config.toml
n_layer = 12
d_model = 832
n_head = 20
n_kv_head = 20
head_dim = 64
d_mlp = 1664
vocab_size = 32768
activation = "swiglu"
norm = "rmsnorm"
norm_place = "pre"
norm_eps = 1e-05
positions = "rope"
rope_base = 10000.0
rope_fraction = 1.0
qk_norm = true
attn_scale = 0.196
bias = "qkv"
tie_embeddings = false
parallel_block = false
init = "trunc"
init_std_qkv = 0.0197
init_std_o = 0.00401
init_std_up = 0.0197
init_std_down = 0.00401
optimizer = "muon_variant"
lr = 0.00209
lr_mult_o = 4.0
lr_mult_down = 2.0
beta1 = 0.95
lr_head = 0.00785
warmup_steps = 0
schedule = "wsd"
decay_fraction = 0.861
decay_shape = "pow"
final_lr_fraction = 0.05
batch_tokens = 262144
seq_len = 384
doc_mask = true
train_tokens = 1395000000
steps = 5322
dataset = "wikipedia_en"
Each number is 500 + 25 x the weight over its row's rms, rounded and kept within 0 to 999. Layers, rows and columns count from 0. Numbers have three digits each. The size before them is the row's rms in percent of the matrix's.

# q: layer 7 attention query, 1280x832, rms 0.0816, rows 1041-1087, columns 576-639
# k: layer 7 attention key, 1280x832, rms 0.0829, rows 1041-1086, columns 576-639
q1041 103:467501508522519497486477467523518481461575527515496525473493546536457499473503499567531511541517474543511498528499488524494447555521531528487524477492560486553534513502473465492518541463510476
k1041 088:463499470550521483506523461477518508514507542538508498527530536441510505515560473488531509512514492506475523495488510498495458521533519527501495495500497510514512495493474494514513486491485465
q1042 100:476491519538480545553514502548532530468469502501463511508503482468445508513519468526483516495467514537550531525489502461501522482496519504536492494504507571508529492472491493482519534441486487
k1042 115:489483448487484538505470490493534553448500499516530502459509438512482467476493485498517537484489436484554532531503526500501490453474470477487482493488504510502518461429489494495446508504472445
q1043 113:551517533502481496529534482502511454485535529495474495534506494519503483492512488547503540465467482474506525489486492560492473518497540491534477536523497484490525485464513480471455477520487489
k1043 120:489500444452449469525544468512515467491495499496514489492528501489488525508476518537474493476505520499519519473510491541514508548486511500532510496477518468490475476481475507515506466481486469
q1044 120:498479497514505525526492514468505475525505466516539462528460511499495496471528470543500505537533478499510516474464496530483499529483536487512496458472510469516492462467520495487466523451433457
k1044 134:546486487594537488481506511514517494492457478520496478510470488506489507502497467536494508492541521501501566520488495527496492489505487488517480517474475453495534457497508533537474502488504490
q1045 116:487469459482459529534510513521450530514490488495512550499491522509486542503505525493487526511470496519499472507499506501508556489518524519479537477532479495505534494458464504481515489516485463
k1045 134:483472499485475465517504537450494501491474495502491520514526522482441511485502468444530498475501509562480485488492511490510509471509513505481509478504466518473470511431508497454476483478476492
q1046 117:494547516477503521482453506530497520508535474501482523516523498494483494510472518437502501461477530503497471494519494489482485503510541481529457483549515505492533487487494486501486485587511507
k1046 135:502498502535475489493479493486457512521522480512447480504504530483483483489509485494504504471492493519496532480498492496485505496544510530508473497548561501483557535487549498505489463547511465
q1047 123:440523527464527524498498452531516497504533498493499504505507524500493485504462526491540454442494519517509517496492495503551477494493523498534481504452507515518522506497454435499513539440511477
k1047 142:512485511476520524488459504484498486445431518513524496535447462535538488497493519484547518485466492553497535527458501532525495519467532456527490537487523477511507478455485471544466512434528493
q1048 123:521492493502478492553536508532517514516490493460454523519536532545487525557454492546499482460530501430473469506527507460525466453509524503508487518494415511486556481470478531521523476461511481
k1048 148:507510478463516477520559509543546488448467459487501505505529509510450492507506492504491456497531489465505438498545508461507516477471495528503439484501447509523443506505489542508531470461503500
q1049 115:505503479472487543517501479494499503501512487514544495506493515497470511455480518446500513509497550494519494539487498507489518500518495485470480471521434516516520503479511527520497481431473532
k1049 141:541496468499506510530492471516528533530525476505509497489468534519531537514509503532503508508504531517505522481488482503507527489485541529479482487531477516538522553514535528501513443480482524
q1050 131:504474488478516480515483484512485512524504487500483530487500515501504501462461487489521528519539491519531474493482516540492544490517513533518480459499487518523528479486508485549517466495533545
k1050 150:527491558519515531471517512519500519504452422545488545514497509528443458489471485455485518528497547476531488528429514540481502536493490527517497494469480479481535460525484518525458491499492502
q1051 123:469506533514508523490464479535460467524493497497494538507511494496526459477522506502494548496514508506508468522542505446550498475503537533453513495449496531511523506512483497485510538507539490
k1051 150:493499522468524529514462502524519542549508450486494478523476503489513470478550505499488519507496479541504499470465483483530495509492520555478490514497522488497558487515491480515556511556504502
q1052 124:476480535548521548521497512470551488504498502528523515535493515508498516447466486536492490519500494520511495497491509500451496501506530542465529512466492475545541505493509511541479517493533496
k1052 140:518477483561512539460526554445492526522472499531486519544481476517549534475469480495520502524463506484494523553506532524520460529526509477475518532502474490477531498497538484570485440510506493
q1053 117:465524519453541458494500528525455495475486457502494489484493474511520467504539460489515519514517538515506479495452504459493519481476498483494501498533462517509449463471506505476487512527511503
k1053 140:450492504458493464468502502461504515498501462505499499483466506516471450505520487519528499518481531530507497510516512484522511461485498442529479485505466507477483504508504489468503486550515518
q1054 122:503523495498500517471495538521507525501440503510526515489468501480511504532505472501495512459507536484515492500534497509494515490454495458534525478485493499493449519496504449517480496505487490
k1054 141:548495523497493477472525509477508448478476495542526512522508512488487513485491509542532504510519472506500516543541492509521496514484454438489505496453474470461465509441496479513477483502458503
q1055 124:522493518533489496435497495483462498530493561505507518561526484502472531540509481509486527458525512494468527454497499535523515471537430494480486500514485516516495525568502523518490459457537545
k1055 143:478524504545480500473497554465483494449427487530509467543548489483466495495538501534488485505560531507490502437526472491513472470488538495482505520489526495529450520519515504502475510492491500
q1056 042:489463483515528526491528501446519463526519479548492529533487470492520515483533508478533500491494504486504530513488480486511435494494481533511498469475528484483524452520461494499523485484479518
k1056 038:502485509521486500522505466545491479476520528490556499494498533523522449449463485483531501496531507487498508501515479523519483556527474519490517521488464510520470512510522482536464474515536551
q1057 044:467483442498569502514519502533476490509499518516472524449441472476486530452477510513479510505504523495477467523501479526493509499477498498516525506507499529512488530517457508517552504471486442
k1057 043:529507521464506483493526497516472539493495513506518529470546535505493491492514491514490451472509444451494474508478577492484564451536524528502507524522519461497524447506455474519460507514498480
q1058 043:496500503504488480492534536508503496475488521501521516486507522527500561488507496526496502477510477508533491497499499468476507467481477536538501478533507482493469492469498511508531525460522520
k1058 046:527455501516503514533461468523475464501542514507466502475527550493537504522467506503491500496485502480497508490517530487488532521508506471507492530473493525518527525517463483491445546495476477
q1059 050:464498488526575491469484500519534490490461503526517468491480489518462542498503535494540530548481483462526472484504530484494437513521489527467494525476455493490467462504498483515526542441547560
k1059 043:529528539503497491510509511485508490511534519526480525482499541479549467493509518495474511490564474514489446517528477541525544537494523469510521519471494502506515525479515486467477479510511438
q1060 049:495481544461513513479519474490450518543522507500501475457466523505509460477483508470457509457513528510490470499512539497531536515517496478493475497477522499505494514484540455503456485571442477
k1060 043:500495527534546506482499483516468493497528498524530461510516494515494515503478491493507442532478525506501544495471514475472465499458510487542475489477500496458494504498501540513527524488495507
q1061 051:516536477506467475530484477530556456500515536529492526544507514522494543559486504507523476444502499523539536452510440484511478463480502523457481463512501495522487523492514534450506498474541492
k1061 049:489502524489477531507518505501488478519467487439528491481543504460513473515486521477482489539541510520524513512533525526468487534462480488515510474479531499536527457542454487473476501494487514
q1062 051:478542486486504512508472489515462494478463463497495469464495489505519519481508486521505496506481473513481522499477498499469458526482500513493482507528513497494444512485486487472554497493509491
k1062 044:449464484585489476518497500491496494505540467517518514483496489472472527499498526469505491501536468512511491539489417498564511492528476537527491473519542492502557473502485516539457504530537490
q1063 058:533491486503454535490508502495512496512537548487492519541540515519497480530510520494501455485543504526524492483508536476543536465499490497453502490467534483478516486464475506475437490490485496
k1063 045:521495497498496551471503482511529475521459536486518535496516562506531463505509528517479481512524495498539523502533503556450478490497516505493487460517509539491465506523515486473545467472502556
q1064 054:512522520499535554496528489493534500488484490523491565509496493504493492481483481493502507478510442524461464503490483468476491445497481492558473547507520498524494498460475556494517495481494456
k1064 047:498468453500525510519526452515517505499494511498498490475512460504506518542515504498503490474494473519496497512475543511480541503472498519481485485529495487456499487482526510479474547482493508
q1065 067:529495504507474526485495536463560479512509508510502554537533522516543481496508493482540448466510521495503497485491490501490498460523489502514493503484526503506487439435477537470506500499516485
k1065 049:488516512515510514429497509502539482534421511536536499496513518528540531475501532514522473499515508498502457540491479455504564517446508494507497487494533472489506532533491497490483488467500451
q1066 060:546487515461499454492521505423548515519488488502505530511479491507514507470493483504473515481509502503519426521523545510554460548513513484488477525463513526522473469498497485504438483483492518
k1066 045:534527472501550532505500477484519486520480517494488500482511444471501453488518530487501528509489541489503526521538530532495518498497500533512518472524490510503499539529531491516561508513503489
q1067 063:472479499555532515519518468520461520461531484456500448549495476524467528528516492520482545537443451515485490468492485464471485471518507520518496513508453458511511516496507502531524501508501490
k1067 051:461477476462481480515493478477482468490551507516474489487442487480471542460502490516506480528514470532485543481494535502509461526513481510519507519496507486530546481503506520463511485518501533
q1068 065:503507506476422460483504506503512476516531547545515497521494523503536497486492493484499481518505524469502548492534472519520461516489504503496505488490504529481498521526504474486506482466496500
k1068 057:559536522499505502454548476525491443489458538461503449500540536488523524519491482513441529480475537480494460509515526519502533509519473485477493505508482492505519509526503487458481520502533462
q1069 068:443518507524462509522510470547454499469553507496478509520501509462494486522489475532509497530491481515467492463487502477465527466466479500515495513503480504501524547530506496512511513533464479
k1069 056:467448489478582506486462499492472472500559519504530492503530531507510492489507504565504491484511514446518465519501524486496510483512500518456473513513533459495492540472468487464487530471476435
q1070 076:515496517531501497547491506457468494507473522448497494486509493466482511496536542507444503509499470525493497495481485479453536440447514519483552485534492522467502493523519520515505504521508475
k1070 065:471446439538472462512486498503481506484534496548519473472476495447514547520491496526516517511516462496488531521465446472533480490536488510518498541509499505499562517481495518516504499505517558
q1071 107:491484514533480529482472456494453497501539522520518461467506454497490517523495472518542517520466535510481502430536457514505519519525493490517502466490469508526507528505512486514503498534502499
k1071 060:506454476503495543469496490521434489474538504525458496476513500458508488497484492550516528517474492501531540488481526503455473470496481530458463511507520477499493541444471495512481493489489502
q1072 093:503530483543513526540501501483543484499498513478498474513553545513452510483555532454491478520526476495450498512469456524462543504495506487482511546506515496469502461481555458478550513485518443
k1072 075:519527486460535512478480460480511516483512522493545511488514530528490454523466487544517508518454538498478533557474474516543530517466472488482479471483470530521523487482502520481491513514478485
q1073 089:524499515493481504474474450485477478509490515459480526505476518512478517475495512480490488538492478466572511499483534485516498547514459488480493525528507493483481503475466501490503534467464508
k1073 104:513526515480519495467475480489482514481507521536520515488500539486495487457538501552480533599506528451509521527505542506527489536491509553482486503491515518525481529498489493496477528422510494
q1074 111:495485467463507514507465493510484493508560513463512512548485515486530478506478507494505477525494520504475489504522487511474506504498538486491475470461487477535463536545496488506542508556477513
k1074 107:524493498486530498476512509491536471528501507488471511563491550445499498550518463507498479497487549498510510490486476488471510507477524470551451486504477528524487544517493529500482494493508485
q1075 122:553539501501506478502515509472504509532494483539470526461508495544507481526489483523546554464473511496531507512473500456488516483530455509549490515489479473516526476538505487460448517531473468
k1075 133:545522517483556492504504493446495465505491517501508528483488517542523492564500514501542517436498516482482470482458505501519562525482540433540450485465517492480532523518482490478524459530479484
q1076 117:477528488452492509480517497544488437494515506491500482539492503475447508522481513513524509507472470517482464509471516492470496506456509476521529493496490532504518495523507505500521476529499505
k1076 129:472521493450482541542505490537478473513511513469518515505532515500485469518492501535532495517507473515527466494482509483508505512490503507463515455491504479494464474443467493540463448500495526
q1077 115:542505493482518456469515496501534532525490524537457516484462480513468530498501507480508469554507496492485569488521488510507520540524501505474532535441517481479480502542504500513479510487488554
k1077 131:475523511528476475489463532481521468491500568494503505503466530523484559545499511506485499543517502543481473524488502525547526479483463508505553522506528520482529468498464513488475486510500495
q1078 110:505513488449504512513474544481510545543469443512483533464517492524463509494523478441474488498487504476530483510529521534523511449510523483519466526503501539505489512477518498485505530525502569
k1078 134:482524504485487510549500531462517513480529506520460513523522491484470454508471511468500507467459556534482452475472506512536508445506543504530462524517523528472505515524517495521465516552495523
q1079 121:437489507505519531503478516502471534481509512486495502487532475466527556508432505502511517509482473494501507483471519538484561450519525476474498477483468490526456480433506503525474537468488482
k1079 147:478496540497506515496485509537499536427516449481507511502509449503520500465455526483501530515451514488499484455487503484516516487512517490479470492469508507482515528489490514497470510426511492
q1080 121:513459542542532525522488546529527506461525514514529508508498509525530531501505500518522476505495441490536493528496495453515440448519501525523487473508507538535511499546491518488469535537519481
k1080 148:455509464508452522523517525507520484503496513511530499559469518486493511512487460509522497539524444450522494500528501511503459476481573467534490471476511498493467504499529511524459514479492515
q1081 134:491535534530494509514468561515499462479573510503496485541542492508470515447520491509488497538522478488505510535454519504474532476486495509488489474491483492516491544495504489497546527548503506
k1081 126:502515528509461446494468514497513476498539503540491482504480496475492537489495532527484477511504482533474541510490523517528525479491471553506520510518508516538513561487531480503539495537475528
q1082 120:512512497448482447513492476470547518552526487501505475552514498529476504454508462490507510526491528475473485500449507524511521507487554515471504525516480511480465515493497497463479545475506522
k1082 145:468496497479519475471472473453547472521509491461466466502493470499481478469519494496499452484477570545497521482460504502506512494444534533491532486457515463480447499550491463502492484465502476
q1083 122:519512475524518530502494490494477471485559530533465492476462486464524476532525524485481486509484491513530497493505513499572492531550501472449510528536531522522488529497499546496480494493508496
k1083 147:453512514533474497478456480461474503496499518496492470510484512477475483494506487472525466520514519515496505537503506512574503534561498470486490479553534482528508520535491521498592494475479483
q1084 121:495548461456517471514528502523512464502532520446519483460496511493503553535485468538518500464491450548517459521506512504523513503485471515500510483507531478509494493506526487481504498438486487
k1084 149:465496502479538488495507487526500481505499528496512503484509515502505514525525489555513475455493501553486512504482507497509500515509492515533524527522529539530501515444515535497478520495490488
q1085 123:503467506487512455552492521501523485531469497501451456553501476500511490476487505496513550509509472507514485509507504505496499492506548466501506488493531535521484520492492523549473484505516537
k1085 148:531473461502499502517484495513494481478524499480511485500515475500502458526485482438508494479498438491504464519483508521505458493536546423499493465522499542480492488496547506465515518452487487
q1086 119:445495485529493486511502524509470470541512497530500537515487491532490458523524521540492513452499472466501466519492496537472503514443530478476479449514477455468505464504497509476515467466502495
k1086 144:513472507456493520498504534478481492536498465498551515523473508505488491488479477517503519466528475496507514483482496504506486484495473446529475524540484530509485477526510506491482445454539523
q1087 120:495522468494539549506535527493478485482523498525554475517530510476507515504520461486522489500474475487526516529510497478482507477533522505478450485527481504515504543488497489484541516550486476